Weights of a small transformer language model.
Architecture: RMSNorm before each block, normalized queries and keys.
Each number is 500 + 50 x the weight over its row's rms, rounded and kept within 0 to 999. Layers, rows and columns count from 0. Numbers have three digits each. The size before them is the row's rms in percent of the matrix's.

# o: layer 2 attention output (transposed), 576x576, rms 0.0385, rows 442-479, columns 384-479
# v: layer 2 attention value, 576x576, rms 0.0396, rows 443-479, columns 384-479
# q: layer 2 attention query, 576x576, rms 0.0459, rows 480-511, columns 384-479
# k: layer 2 attention key, 576x576, rms 0.0444, rows 480-510, columns 384-479
o442 099:657484559462533447487490536488488459494432455456507498478497450623497497558582531492517486587470388519516594509499556540463547414489423582477447496462544438449453413599499559466528489477576459512450428576500482463520544586448470621474570488428464524436426428485408590599532535568518540398
v443 118:437403505511561623517431430435380467474478541401495493504505545512464481372401517548516454472349432591571452507471471494497597583592482499626526568529550474505521424521580556457406472518481485497563595510501503590513491484559491478485508482501497484500547567598517411580537465483458356525
o443 108:417515536452550496507474523532541543499487540588551413502506487540507584523570669506505510518483573471510601452567504448530512492510492549484531546475417455491540526538469539465590472457479468467506468457571504482463537379483576487565424469532487476508536537509591486469486496537553512400
v444 098:510482490435456518553364508395414517497490534478546590455509429439534599447521539549430564492473420508489438520550469480514406456580509541418417455454536514505458592524533518513519562535538464501461479490437557465463476381514500529493464461504544570466584544455468464467511540506451468524
o444 096:506428527501555539488491445546458570555479422490478661484456460459552594517520557456479416505520466367528455509499517491487517429452487486471544433505499380566542487524517471479508491456463463524501554530506460580559497434474601383551552511522435459427482571479486476503539494616508518454
v445 096:521471586437549486448513506475445618466405485569519443477504489575470482553529478457567455525423460458411515520477552552479499649520529433520580526466438408427455540459603550373451435477497489480520522472531530488430492411498511495507514421472468515403508597475579496534494525470494533463
o445 096:503455483464486466476456487421511436472644399484491504519536508407450364491454456545458562545507411498486546481546503534553515592530471404543452449494570503524454461442530474483537535539506540567453538527598487514467506504484524485488451394459527538554509477487407499498486540536431440523
v446 106:538443402543502540537518549500569529415452560443475523539535533484488522526457525472456492489475455520581496408501522481458479495537480552477442523466515499491511604547457477570540566572469472468547635471495483460561475491527541471558482556483460562470402522502478474501563426432466485458
o446 104:521544497534529447615433507417485516446508494540540527475498413500526552578568548489554484506513609470464502545543573630485496503499505477504559489486585528515483486484508637524477438497607512529433497489474552464534540520452504446534525481538474479474506496475597520466488507499566529541
v447 098:499541512493401383399472512500501433522533527547543505360473559527503454363459436478500455530491429479555526539490548564500587406528430562589508488473478464539473481513457474515450472524517476541508454391482511502470479594516433496527501504498549490531477487547550530550494540512489508506
o447 094:479439432567501468466552500480492523405538499484425509488462408553469561460461537494492493502519469501566514393494458483462440491512545411503527533495508437422533480488443522461470454486454550449598565497485513453553466497483626603527444525521558491504488421549457482461572581474448519544
v448 106:472553530465476464529463415597481464669471568503505494577534523536505434480435544476410465489457488524575528505483497501463505466533532526396528474499440456506435479411432458487506452489500510520500464448429421509435505564552433554554490511522457457455501509503462525592486493623465443582
o448 102:502518513493492526494456450465479477529516500538417495547420474473484591567514504605503503526480467516479489541519499434529450484521552517465595489484555556480468574427459477417565502434444545604476549514492515520528494553571501495439493477497548581524447488541461471506438532487451481551
v449 108:513391462527476592525503470522570565465411434482480500429533454486507516523560548582431577526521648561561509500459379535485497435503497557557471393438465489538492512516564589495477461580494555473500559512475557571486555544450524524461480535520512428581445575545486491480403490481471477482
o449 106:473420507555431550444453463542498469538469466570510488449374479529528579516435431544548521484496567528466413472566496468573402468422479532531471530464410468479503474605595470491563436483434588574557556443526440395444523569450319586581537605470583477447567537463524499536488538506559440423
v450 101:449497484434499496410505582476597466415397489575432534508590491546519578464489426525463564417591531587396520561428502490600527452588528626500533532493611499511579577537577486520473566472490550475396563458536464504511460499476540485454535510452568456538427544487558455479489574527474591471
o450 099:566472495561534509536474420484496567453461566535519476478454529511566449449524517445524522479580490591502442543473557509434484485495546559547467570540513533462479485562501496451497448620469442425476453588474559479407439494517483568448486515529492423548532425508546588498527492470475540456
v451 108:408449560512522508493522472475540450560427514497413470502558558456382495536527448518472438476519493476533507442478472422537492514520558466430511517568496563469505478570437482550606523522480480499449439463548458438525567460552463559472544571419481450407571451529476477567504454479445505468
o451 100:585537470557517495453516493386485490484522467498499396520533477510481502477500462528480512510461505589502464497509529483406452422555490526515569460530571551494475649380570506555406480495547544566509529524516412603512443467451543445499477536483505467485497448462481456411519466510545543570
v452 105:501497469527427520436479450523464546582563563489524634478474549527487495401465517541518506475422512567490435514441467551550443579531520517543546456471591428573520483500448479453432441546539498508508470475424416538447478498526443388552481500484428466526500482480470555489424546478490521525
o452 100:555497485461486532575499516445480467428584431572495510501463476554449503544595514503485491517513443469557486396581496509469483439470591526512479581409512585446486552472489435530567487497459484438550535459555529542428495436463623588570510487469502477520518509472438464482554554544454470477
v453 101:585499484480607472481477496421439503429522541525427569628574489489513470517551458501438499469471561474497440519487535441536605454499517457504485497506479492432486434394460400475414556493459525525544540548502507574471439491527439441575480556524404460495482531497432526545483563498522561481
o453 098:438576528417482497660492446543485463463475572488511423405566509479475437462436513573490530468545563590478591442408449549503464639530431628450520522498511451588514550485469487492558508642460358479457390468486501353490481477516480472531391449466492396491522562404618525501522515465476561421
v454 097:578532491545545434461553496489562427530544505524563524473430578552596578464607518452509584553494547505443614549500500594483463538421402536530498583429443556497536569500455426472555578529506482456509423473400488491525462514524530459480544509597485422553438475496555571502449499491523510448
o454 097:481499429569514495453492500515511552494450518423465530536514510527519456441452516420487517411574505470487435451457547473506561541534580490550466474533539567472434403520471594527567501547425490435525573415496491464543455537441562553477597497467465437521482492502536429494529557448548450542
v455 101:511524518614509592562474531450482543503471580528598478498515566455420514462573466479498552499471433495455488407460453484439596593575499443397539519504449490533371516528596476480547468543462530492455461504550497459520452472523540511538505412481473480344597489477527435546479498430551471557
o455 098:512509505505533569476588432545482551490491466420547685482542523416468454563388523561477525541516537476493493526498551445558473493525447466505542509522441497537464513502564428598578503387471499540364485491536471503482461374422468429464512445560490575565489476548409484461470429507439467471
v456 098:483492501432489531495523452489498483462557513480498554493558517482446590504502599523549582520491440570551492531596534388425518462540541486497472571454447432578419489461585543434503597586462490482539583435425518487436523466521440538622553507489450512513418489575510540512478496484407429483
o456 098:522461439506563432422448450418521591518436478518534504486446475498578449523485524518507494522545504428516516464532552542503496489559539554476509517537590514531466598563544610395446494441378440552536459467542474535484511494456503498507498547509582423490486546444485413602443504611466460466
v457 105:457478543498424391472491519603540494448463469519546378483519479489539512486569530512511553482521540517466481488519433558462465579468595494472488521519454535533554407483496504504483559414476519445483513489466575458409487509514544561519484525533517413621515528460472526500455508534515518477
o457 098:593470457527446518452475532539403509530441537477496556429529529495472438439490452587573528540452508541431469488487493442503447543524466499488457471591529479463464553462559513541413463534367516535529502511497477472470456488460596543500461505499586535506515568469415446544445502463403458565
v458 111:518448480463442422506488458459532461403490453535543420480530514513476512515600533527429498548515442523516541532493579475458569510584471406421591538491516483516436504490473528417527504456450424450511516476467478451575451459485561472454532411486558481488559418521596474488505496506480491500
o458 108:506494503489488437563538501588498526492487461486436533455484543505505566506401576556490438472523443464532499462545452606523487451482483465529508489582431562464498474397444465489456512486496488418404578527468538504535577552496438439478574454584418441527503543489437417488589612494600522560
v459 102:510516466507421472521408528597502442413550522481447451435454482444498506506574561566516510543464527491537550521524412524400527458566465414430460505434503562576373465481571503403544491468448496588637451516464477498526501477596523619563493509483576507455539442559503484497474442431479478494
o459 098:495476577531525457459619427546467493531422427514561563485549397493480485576428504504548507466502535442538465482504445487472486487423482460532556546444430516513532534571536536490492508410513496517440554394470481475493502498444515479516530535529463528523438581475485435529471571569446437491
v460 107:488500540510442474478475534533394567565544520491535446493431535534560490565565510503512555471507482450565514463511508481463488422482527569496533491498579586439484448552419448498488393517446529439494509577537469512492444507539505478551522402581529510454459546505509482507534431500453440558
o460 106:567512527490469556516516551521561484481507539495417564573501517478451452474558514516415455474477385472494463463487503432523517487444471444497555575440483567507468441455404483513520471425456507499563524490527513458505422530487542421487547458499539519431569499486495470456525493477501413502
v461 107:504472501550550531586391546516489475464515555477421478586561514504489397460455528553599427580474556518523515482446422405439544524497524557518588479433510354530452554463605537468500467611478528484497523598462558556565577552559465509531543529508489504508477480552476512464545473460426455570
o461 096:422457636483582503584503482485512543539506448595505483550485483421535592544480509481525462446512573452580527515444523579437484532417518552520453558478559489426525643583503497443579453414521469540448465463473506504491485495478573503473419537576447482500549578585474406494467517540478481432
v462 101:514574492422502528484377491436531419413579510541517493515470525562557519468495538538552530495548491543521502576565492500520524489578542439535550614540608484500522431503512533521486558404549495472488399416435482501483401500448479548489414522343589483570527425598461510445593428497472473480
o462 096:496484511518588482527538449473517572479492545463544437492442477506479571562620579453571479488475437536478511529544524469475470445513595550496481523508502432452417505536506590451495472530499443543471421490536544457491488563561412427570504488499489488546520526499426484511402472529546582414
v463 112:430448552563508551523506498430418485533536532533583564463605498425535406503503558531472588474581505429489541513510479569469452442401461448520423452433477479474457525533477473513509537580524527499540426507544569372542522493528434510534467528551464518563521467518585523500459489492534520514
o463 097:469511502512511562439521487470499550500432411462496529542479519547480515459379413605459513597462517478469455476523508548412550374537509416473555461492472435518528472488539444518487542429458566510545508542423383533477494485489520506480508547545552524439493491497504524482632501523452501567
v464 111:400455494448508464559469545594447468515521484544516538589488552553512553453527419492643497515448460631603505484486372502515462490572520442526584398563554519495563384526475499486519414473480552545436436507502491451514454506547497408478533548468414535515531511498517604363489450495550436568
o464 103:591530437453508471502546561455577485437518448443520534417506466526469590529467476448469459501542522436454552466528516516588491467572450488534423506516425536560446549562515456546439522532501431438437542532525451515510530515477505543522474514591551495604458474489413436437600550413484509444
v465 107:531541470559493522579493485519504487518506630535560544409390411495551507605513570470527483568581464560499492561464436577541546487528555490507460453454437491534617411493526518542554553516471511486441530463422496532501439481496529522529476490467504465472456480449431510427482538557432511526
o465 105:566487496482412520434445461478474453464520462480490506448460502457458593532600560470547521452517508425464431474529511511606409535524474503490488557555531572449462534573465474522513483482477530586513481407527563517540462485540492634543490527473476510566483484533452485527467469472536521443
v466 101:436537540454471470576514493485501526501500417463573570575521487514524500503436471548446450457482577441480500465504440478496426467448558461431598413480461536530507516500432477531461429516527533490521410526481456449513572529482526481494451481590550553566548518496379561481490673461497473503
o466 100:517610473586507623450510570458578499513501474432386468535449566471446479524552510465527453514528487560522569463491581555452509476548524511543481488555465547454471621475524451522563568529426507456520511536421383457559489467516471507536548481561482522471490477528481494550629400505455463513
v467 103:510625421500537547515489508484510474423488547570434489480617570494429490524490493450500451410527506516438521433390530513544538405510460538524597495570519473569552488487498551507451546526506522497549474489560511494531467618510469552422536536471463553485534463509464512496541526458507474510
o467 099:489489558463512363540567395576433461486444416567524579413494432519540512501497588554530513467523530501481502430456504463452388570437505546483496532488481448478502478663548495515565473546537475487436474513478456457473446548545477518422508469557493499517480584535491519449439499508513599437
v468 107:456537533597462501490509512459459520596467482578507521383570506415427481500474455457530487472489401458521543485445525448475530485489521457433468414440354450486444544420526492547537530616492546535503537522560526453513521499524518445464457543508488553472538542492507490602539547396600453480
o468 102:399403478516462487480553495472517412501508458405484619510478459511488495523496425475477441555512586515478539492396540472479453431450485524491574536506583490474570411496542429497566490463475540518430507538405405538533512421430450469425403504476459476409406449533500538512454484524423496507
v469 108:579473463562485478526503453459476398480457452530446521378448551548528487611479436519439446507551572513471536533447479517432566546603487486556539465538490549506565549476464526419506493455477578481569508475521524490480472615524524540481503562468388383532438524538531485607578510548452469431
o469 103:514488524511524479421518496529477475521518550464507404505455479552597545531509531444537423523517477508452541550474417501479462509540518536481532462501609570532564451528447522458435441526570476549452436518481636466538554443545515433437522489522499583467502540530574487473450446453436556542
v470 106:477525516445554449570465485478511515515491440461506495546460389525516459499511568547417464479486454499561449553561447464506488409558444510442517489434539517570433618507454550540432506508508572459448550507411485515485511507458482516452474468674491532469447464447470570502533595517423425467
o470 105:554454586559553487459469507494517551542447532466496433452393517482482546507545481489514505511461474467543525542506473481420500482475539539485537386493485537476501555502508487503521533618477522447511490500443369491538464478504406529586588397538542562421471508478452439520557446547522425516
v471 102:508457566531453528544527512525503470520435533456434612398501510496472408480426487489566430506499477498400495446455532482469554452478494502454403576450531650487585452512421453571474566532535423541499557438493540465508531510478578578464497548483499597495540504483471556582573542484492449538
o471 098:490441506573510586484534489581444526540522557539503407505470567577537575518554575472476461538453525586487564523516496428368450484540530500551549539510534465506494539453458411569425495484542566546501430548553489531480559440485458522530528520417526519506501512438507570431506459395475530522
v472 108:517460580449366533509459426460505512517579549566567498549542481432471485625569564451527532455517450390459515525530631321508452440437578470478470536556426516552537482499508498470536540574497539516497507502496433516516502471512514499546438462512588464629587438494532512441555440563466463570
o472 107:438439521397415475475635510482503519609513559484503558477470559490507523475584537461555468500498485487494412502479585491489533474531451512434528492505530515486491536595441605513451449485435442520609610567538554524457539548518404458542510533456461485452555577470483492539495512486510531427
v473 102:457511581509530490492478456504455559527534487512546550482458471543448437472498488537512508445476424489498411403554541571476447581489493472502460483480486508423551525383441456512462425518514565470431492510439459578482525571531499505483510410524433453477506556508473500516552529547458455486
o473 098:559544465518518531509481585423429456484536570445481456491554581504544545499572524523483452533538472507501496521497552447517464506481472567514545545491561526500476403487456457523490459642503441518512461506520530452566572448569491529555524496449504569548538495521515516495466471488437536455
v474 103:451553459523512515401499504526436547554542533420501497504530494457651483524452550435468460495462487468508537491399401546542478460498480580533423423483460417463505487451525450467440443542540450439498512550530470562427475523488415372610591515484504421509451484485446492491509519488500607494
o474 101:464475639457520491546425529544557465557552573539494457504518444562427487521547498516528513510489547530479551469531490563535487552517479531456502476531517465574501585499493463414525537485530551576467451494518486506545480555496537460507459545461476478443659425539455479559557499458493441476
v475 104:567541413538617496497555535501557523460428499448608430508539505490506473553480534455402498477558534417454580534453448485474515493564480571531507495538497427455453528466462494468487530455460522480495557526479462479484387455440455543501561428611537490450534444508501438473470475434505521616
o475 101:472441438523462465539479458504450488506498466557501461584544539555403438485515524465549561566522532496529551410471483522523504607503486496482528576530510514455521523512510444418447498406540551516460537434469461534540436474476535448472557509567580497482488545497504448527546492414498506555
v476 111:546516507528574602493557507443535504515515496494501452490595527441378510606467480525425561571538466478484564454456498469431454507505498572592534426519471532435496576596524541580466575515520456512472527470458555496463417525462481521500482511541445439589451564454503456469480548544561550373
o476 106:573546504594574500446453451562458469524539608394461510475479535413476596562483505540526446541537577595440544547423570559512527582434463546575535464430447464483432416471517468543407484476452571535585410473512540473566541499580558507544536561475471554553489493504585504467513426553458538606
v477 106:610454527499487401567557534499507492471520453515598528432532448511448452541486444525481449519537564478434540477463379574474452469477500548461507472624529515531467418501426486505463474432544617549572552480497530487485493524598443558493516559629489482555403554528453476487462553509501464483
o477 104:545496486554481527472462531517544452530423456540468530483490587561493458600587550460535589438517563576513534462529443504492582524517456579489447515469547611481517574532540563565469430638532513444539520468479477487475527545522508472474488454557536528438495548509537542605541451467468509551
v478 094:460514596528448537519520505459538424508538505518382455537422536539589490459445468452401438444469440448468463412429393602537518440496479443493529520504459536453536338500583574495539509417566394512459430565459520511459482615517499435476491612402435595455465432470498418491491502439504539556
o478 094:518512573468524522434504489652479494502458513437456533439518469438514472508430496541435398526475571384443635584477500544520532515524482558465541436615504468646494553428571525481561516546512514489370400512540537527461453555450492372495470509576414433586512482483478554450472461513470488479
v479 112:529466413512541487476484543539543485443516499543523432458587492529567457517528542476517525580512564485453515489547579492496448458444533550593510441423486550595631575509488492451512445550535489454587517543500545518531560457555511452609474436599585522558535512404499512452483500480463574544
o479 103:367451520463518466595616474555510503549490458572494595462551475484573602464513476487593509413463561494519516514434538484498516571499499493545487536499503522392513478621517540462552459459546459504464551483430471430482532521456573557447541523564514518487445479532535462540441550489524556475
q480 083:432566517468555504468583482426520598517456443537486501489522538514508430507465568536574400501500436515472466540401469405467437443602481559520572467518411502535478463498501539495510532357517413510399560528488517526531512454502548525463540457473518537552541511598591522528465522549555373457
k480 102:566501452509484517411530491488428397480511531493536501437566540490447581494399480533497511495392474438473513517487518497484506526546441571556438481495542522477563546452472419442452450561504465567470494472491381477540491546614423421517466471441420433462494486457510449524525447413491513521
q481 095:499513425471521453504521436545499562502398546566566540557525481488531449428446523530492419467431478486467487555455434481428500523540490499567474488501520444585519533549525435429585499545563552511511447521481509480594537476558523400446515515498467519482461470434421633528471571550587500468
k481 114:552551468506522504526502503528583432468500456530444534529493522521457449431504521471472567500596491479456565538545634513531524443434468450525467598531555486502525463474531577506397458485501499501475538468550403610427453552492573479511438560450514442513557548552512452565490416486503538474
q482 088:456538485515550415568507482569466514450545539461531579469505516529455490536481495482504491525541467570503522458527434510543506471548445474576512513501516546513502503556431499487514361447503459558503481513461499486545435519515536439495500477492445528507481510531585389539472472446509419528
k482 103:518521512557520520532475566574452503501506526490494470554537532476494529416554429456484500524522566489536513550494573554515436543432474477552563510525471503472529518435558476451461530447520512361581510533534554609493556511565561568526471466443497497563492503463515445465471452580500605486
q483 088:481448462450430515465501523444399528511399477596669438500444556471522444431476479490520431580424471437529470539475470519502505473495499554478496476558456520559443496549448571500465579532544477482495440498507427525549503399496518380552544505565518519518467489460494531555467481496549450481
k483 098:490471485503522519544403497446481475531527423501434489454500436505507578469411517558474457472519560532398472486493455445523499439484493437443590463527480620526495413472555576536491496577429599487519432496492547561502550628510504473442451503520499562441464508584520447516465509583596518565
q484 092:485538545503553456500490456527476492496610514350475528537520504521503433584516523520548487529476419553506571501500532516382543409495476492582577492550394527358572485483439420564547539495418458419559435542586505460543459495436510558503511532508525534530504440564525427474503560507504566551
k484 114:441414551499558526547552473459505511481559457506525438510451456568459531434440418493469427531478557457540431520472501459495524589479468539551523497606608477417425567502471521515390535432513506447457573361468517541493540430476478425435474502504483519489489478355453535532535518555570458534
q485 102:518612496505487530527455558472447437482565495494448454444392490538543474451499466494420553539454537517569527516510583452510496502521450501486516486482547599398484534459498503550415491523491530459554529552465631527469529564521519495477467557483517468505523549383522497480589503467483553422
k485 100:538501547505501443443501527493539583540509526550583436567502473500516466527587481491528526471534465433482570494562452544459449475462464479446490530474430440460458523475503561543596463569598464524469511462513525450441424470470483509582488374569570528469510529524412471521534488482439530545
q486 099:487519553478476504514493493513545445524608514525513609441460469547442480530530525423497519491484534431466464431406559507539494540501446503506508549485486428440509561445562490514536390480424582546561521589530534430488554504552488575530368523487470502504516475452491481559509579498448561587
k486 096:609410541503532511504500518532564467480407541617570512569544562419467499506540545515510618436532529510465476486570455518485533417538532412401531621438494524540471476594524477578484493469471531565432519500468413480423461608595437462455467487486558573512511544506436432587503505551558487461
q487 092:429498522494402471506578450503450469478538486557515445415460415560511548553528538555433404507496611545477587559361536510512421516494473466464447519415526461598473450492459525487489484426533478631519602506527389394409423485559538522431471480474468489495545525494533561468478492512488457449
k487 097:539480510547450482505448544458494478509411484437508582501524551512473428466507457479527490496487484425481528465520519510523542543485515531468516525457515549401498524488518523446485539403479574465539541510362529493504537508631468513491536486463487562527480537561528407493489531550502507527
q488 093:513421496532514474508583467600545449414413373518503424514525493477541549471388498501538512509437487499501481527616528430369551456520485518432516479552526428504468523577526551443460437553573386479456539510495461599516436607461441468520527535474514501563417525544554504519489456541485441451
k488 094:576542542462505457568501499492502509464524519578431456446471399489448489516553571504479506566441483450533533538420490550590556561482438502598546462539454445448518494518450450472510548581510465506557505404495436477515504472496590519630535436561451561489516524448483605429484572535498530561
q489 107:563403496527494561415446429477575492559488456658477511462534565454543446534531571515567496525512437491431551462433533447412531479492479468471468479587568493559509476565528533550527529532574461501527450487473494502513460479593552489503555498507533420444445450516500432582536537600516440491
k489 104:441534507430484409463443514544488451442363466431437425529472534544474455538460479579497531493514537527471580461469511558526470535473497495456489570441424387524418524488451511555501432448628500417483578451516509548549505508446457416506477543592561502493469507422500446504496510498584589527
q490 088:536552534478497520485458451457581478548520517543517437479511506424419485540485512442518440480539499402545432482438457450461486504541502566514496477543495527507419390581593607547518419485476456627496493495491518470470542506540440520517506478491541504494553502542492486483514503416340552422
k490 079:535481458461455505524508520507402476547579460489459634495403541610539516474539532483450474510495482516468514554470460547468538460459646390489488494524580516376512477530412440491461502501530508439467476474489532476470522526526468442453581549403424503460501426476564431566476512525529439497
q491 097:401472372481535485438523535553445480500422590621569507553460560486503607395580519410454499509369484548527579560484513513490519470493559493464499434511514488552519511507475413362411522516531477508435469470472441501488409457459498472541524465471505462489499465463492538474578411492450448479
k491 107:500473575514507510501510513489468507553458501514528461510585424560525367547449477550527500553493496497459478506506541607518487566489390608580601471517458534560517526512490506442473474495488473467575482465548502585438438493412639482588447456528474536512491494465482498479517499567499527508
q492 097:425543433450568457530472406508508488500503505448493552500467502520509460507518582428484469407476469509491476517547484533472440498448512456473450514438529463466470417521538531511559485466461542517482578517528499468478463431454467538472437506573499569466541514558498558502459482540519508613
k492 099:430492529569465472483481455419463526526536487548475474474525501472490529426435489494474449534531548434513507528579497500483424425501439513507382499461501509569537501510451496497500473430558536543515428479437522518579451462546442540473435481435378523459486488513595490436525559464467423477
q493 097:529491493497392524511423437454642488547495531534471434491504517415433482538439364465511448453520464494379378448519472464452473461484428515462470533459498487523442543567568574476574514536505441413479478432493593435548530422539581541452636538450493447453480507528492541520462513513523443546
k493 101:580487487450473504518467466598447534505504529480468527442567493499556483553519584475463520435524555519419468502500511551498552495553603448437421457550511485514497485481508470522495441579529498543507513466547456528494487524534484611452412531554534478564547447544473517478495450468523521507
q494 098:428541499488512438458457530575545522508477485461468513376527467512504392478579561490545525453464525477519559548463587415556422406497444564468451557449498514482515491527536489546596454485459511621541512471529509393407521577529483461435438492450458579558624495554422445451492493427439517545
k494 103:562485494471460482478513534547472496548492541520524540469440565483454500527519500431456436505522506477417504546464503465556468519507528394427492543370478460483524435538445521470510449500380629493455566521490420493500485530491461485530537508392484604493461467583629480560537477477437480422
q495 101:503506504483511486555510550518492541508443480482450483494444458482552535528508527570523515509465519469452508505530518455491561464479478431507515412433492473522476590541443517447414499543519524489577530566462599402538507521561445484564599571499527503538564502395375451576564460408431511506
k495 102:559557533469512505393491483579453483528612545475508507508550486512559512484517500537464655498587554457506546567503548457622415538500452503568439476549478523473429557546466504587524424489568517498470469534436399492507539510534525482491558484393477522470467509578498537405520598535571479518
q496 103:573444522484611478452553464486510484492462548438410537525522464440599529527471512560535492469516479466504543469520519499476447618524468456479483568471548527529549496516445530487546387484492443457490475464481489523566503466429470465571521486430528470492598489541556559421469592520456522528
k496 101:497554484418457551559454490503505428474597513591435535477462536475416492475508589459561500502555552443525418578491498526518478560564410549442492453497423457406467553466503511431454617474474472583538564608496390464478577457466480507446497583513451504492549432406459512431493430513494459465
q497 100:451514464591481444503604477524583602536572485383514544476436434462438484494468450506493430462466507551495457473492572572431510536549517494492449373403561495525454557401464430558518552608438549478541492477514526506486504453504485466474478455486463533487479544515512462440519490443495488522
k497 101:506518486481502494518425549470468453467568597383440466432444524520508501435514511511446432498510564485449486500487468428514499417439615439487510494514499427554436443540496452490538469523548564536531604567469481496459508486395449478457476466389551470466515467550483569537477405514475414437
q498 101:434426429490510526523427522502488494513441573512397520544533558453541484488534514581512530480558544421529514554437520535541441512557470476543398494499574467472463528431464511519594488494563469521446500537483488521487460516498494483537441466452451478520455548546547508465399525537484452516
k498 104:573587453459436472462547360556395529447570499546432439425601573551518517472539582471503430518463489490515531528535530506491586391514579563478562468497483592487616525572489510499541512539480546565538504443479460475460527554514490527485468430449504509454566555414522493543501493488556563457
q499 102:492533552526535442548588532543548504564490595438482430544385520557522445422477550527518419523551555546526402493513451480557494464494534567536404511576477487496421453478474472496475416455513538527461593523461482493467501433475506535585409495477470536503508517444545535510449462524477548567
k499 108:495514433472531554471536433379519524438451449586538536447507521427512402487570518498449519452414481473499523577543430604467449457530486454473421536540446529546551510486497528501565532568509456498432451456536430490465484467523556440473476490566492479529451572497509529457487437528558497586
q500 106:450575470500520490454486560543533479545458475487472516374406460458389631519567459521485482525536527518631429529569480424525484588476563544519460505482543477468457443430598580542425512533569540479472515526488452505510471449546435504519481500556391390484523621479436490474502508603512498467
k500 103:541399499621423450493482516515541533558545505442570501446523474538510455518470414489496551505506544598540561455501556639543523507491505583523528528444546491555514565489515380478466392467526387459559492562516430516425456429479531425435502508489545450498469508485512381460466505433522414476
q501 102:582435528455520497611508419496524545484453500559516458485434520506543592524467494486423535481584478520542502545535457451477554550531493546562510480507508537488487504523514399438537519542598547471514513554401596485492504533490517503562439522526554461587477478536446501456436487497507460515
k501 105:508447540505547476538484485419496490560515470507560486491520524474601498516538556504539506505403553443489520505470460480561494452535562588520502440555643497486501563478458543615448619465506508468519498466468549502547488376516541515518492446485462478453540445459555395496563472464503484494
q502 102:529470487409452487565533514515531486403569488561502529521420528587519518541501454565536547458601515584532450546538547526500541478567513446473467516486522495468510380535520505481476396543527525457517422530517415570528338575458430487463518459463475549423441515464393447472554494487449533617
k502 101:463436525585516426483643496508600650574436409480556490442434550499483439487582466630509523467528429491474509537477439530404541426404491526544540552512539473491415558501475522521499612452532449543492513455498624485489450485438533397585546445574526509494494519538468492513404453466550470468
q503 095:647473503500538483581439498451540554468422410511532479522433518500498504522479455481509629494438559489492645525574487518497534461501588501485525504434563402417505493448534498478411503475548482449450593491524481559456473511520446478490542438477557471475433478419409538486542498446525461518
k503 095:455494532448534519517572500478513444411511534505476418547562532513514531488513409403499484546534491450554466496542523515446446522511401483590429496469377431492485609545502549527493497487582496557515431415472609498511476451439581431587514526585439404534533524460430499535403527506443525496
q504 083:423460540475536530559563575501489455462474485508571502531488506518404511506501407440467595560452398524431530485437459532490542524491500530475562550536500689479510448516455422434438527446492524502582509510490539555454484522479489584469557505574472397476395580496519403456551469524558510597
k504 134:515532450513502509569532512462524522546465423455526474511535530555538523504484442496481512590394509484585544517476456502431546463437536369579528522538580525463509469479504508468442471455533453534509474510583430578423431500531557463481463545546487524461528523472530500503428431520497460542
q505 105:440484490474514487540451455484545580550508546574417525486403448521406462477511532489558423480466548524493521545435463529467533527486458495502459508446581496499475515475506413457527437504507428491506521496462492490458518506464391583542482569499521439369541555382398567551456377562502546564
k505 104:520537524489551603536573568553562415515471524489534463529582534524460489491405356509501522462471503554551427344464548418584526525453536509498569515485547461507516446471535489492427458538544444475508451437504626443481513559542496505546473451444538431535563514516548454506475425553555546573
q506 106:501462487419459501537508473495456517434493453598537564413485500480557430479591493484429462371503531488506516511589481538456450486496384492480487546394599461566455488528536577456492562479547481467443554460476455461435516491476493506493518504464488460439501582401398645523499454532458458480
k506 091:457468569506520518538472499530522472546490511443610495487565527455455489509457458484546485530492472424418470475442477495519505498521502490471364437496422486508471474539416647472534432522480556538594440513516500404417512421530505563390495514551403530551451508565459510562441528553493475460
q507 110:456479421502503549488496544517412464528479535459441485495475509567557524435492538499462533599580581449568466463538611487481500514512474462499521449582491482426608480436431519507525320475527485506478506534530496501422516476471567489454517425480409500535538544510524490443469539457501485523
k507 107:529471525468448498567487462496490484443447570426483475422571469526476462471523481515505511457468507459610561540484499501556499476442448597534496510466493507486454504439434495531472571506471491525554523482514507487541558502504439546521382537466435512506455472469487507509498508475430456500
q508 107:489459486456525548386511522545503478391534533505431442486501504446585631555523481425530493549535451500422371489427493536568489541578470449578445555443477547500464532504504547479549510482546469480553462375497534513477586478591532542470560451477467532546494513580620607586545523481513478536
k508 105:480513425581409480486462489522443469464530537506481485514526456559512435443486570484480568501509492459493507503499504571536480529498432511450506505504458417567539423444495402478469437484506522535446465439615456516480488544462414533494458520556541417514521527446498489516595554468536488419
q509 109:563512463473570564456513498528503506406444618526509495538447522471473455483559489423518436474514541435559447530440477491477507509541527500517540438560496492477581501557403509454510537523512507470370558500475555466517427513547527413438489514502399459451536521435543523358466455478548441361
k509 098:463442437481519487487395505519491602470408402526525508424489506652544566542478518564474525684516511629514526421565529525545504502511595394523534526515558468552507424581510618486489429492512482505486435533527455518486464523546524465583572484519589490471419492551504607507493533504426512513
q510 104:573517521560450443532530507470422547467503525451541490490514499609542442500573476537526513535516419499516453385427508491512530484443467521535456425613508495539511520503510493569524547553605475614481544518555460509440491509421532535572498436521426501499474503495595500573550492596514552420
k510 104:460477410468478487457512553544551532548508404466398496444465555544559516492570546459543498459463477454529540538504442543561456484545487550547514511489589488509501537535548443525528454478509567450550529484430462504561453511453459467509503540529589429469480471538576468464390488485471582457
q511 107:448564519511520524495455543493566547505500448486515491567518460529427466556554568542512534510534475502536476502555497594550490478470445444536527412471460515429468561504485474548455555674475485560538545373521561421532509531382497420459556493504424497553490522423475517457515514444556525510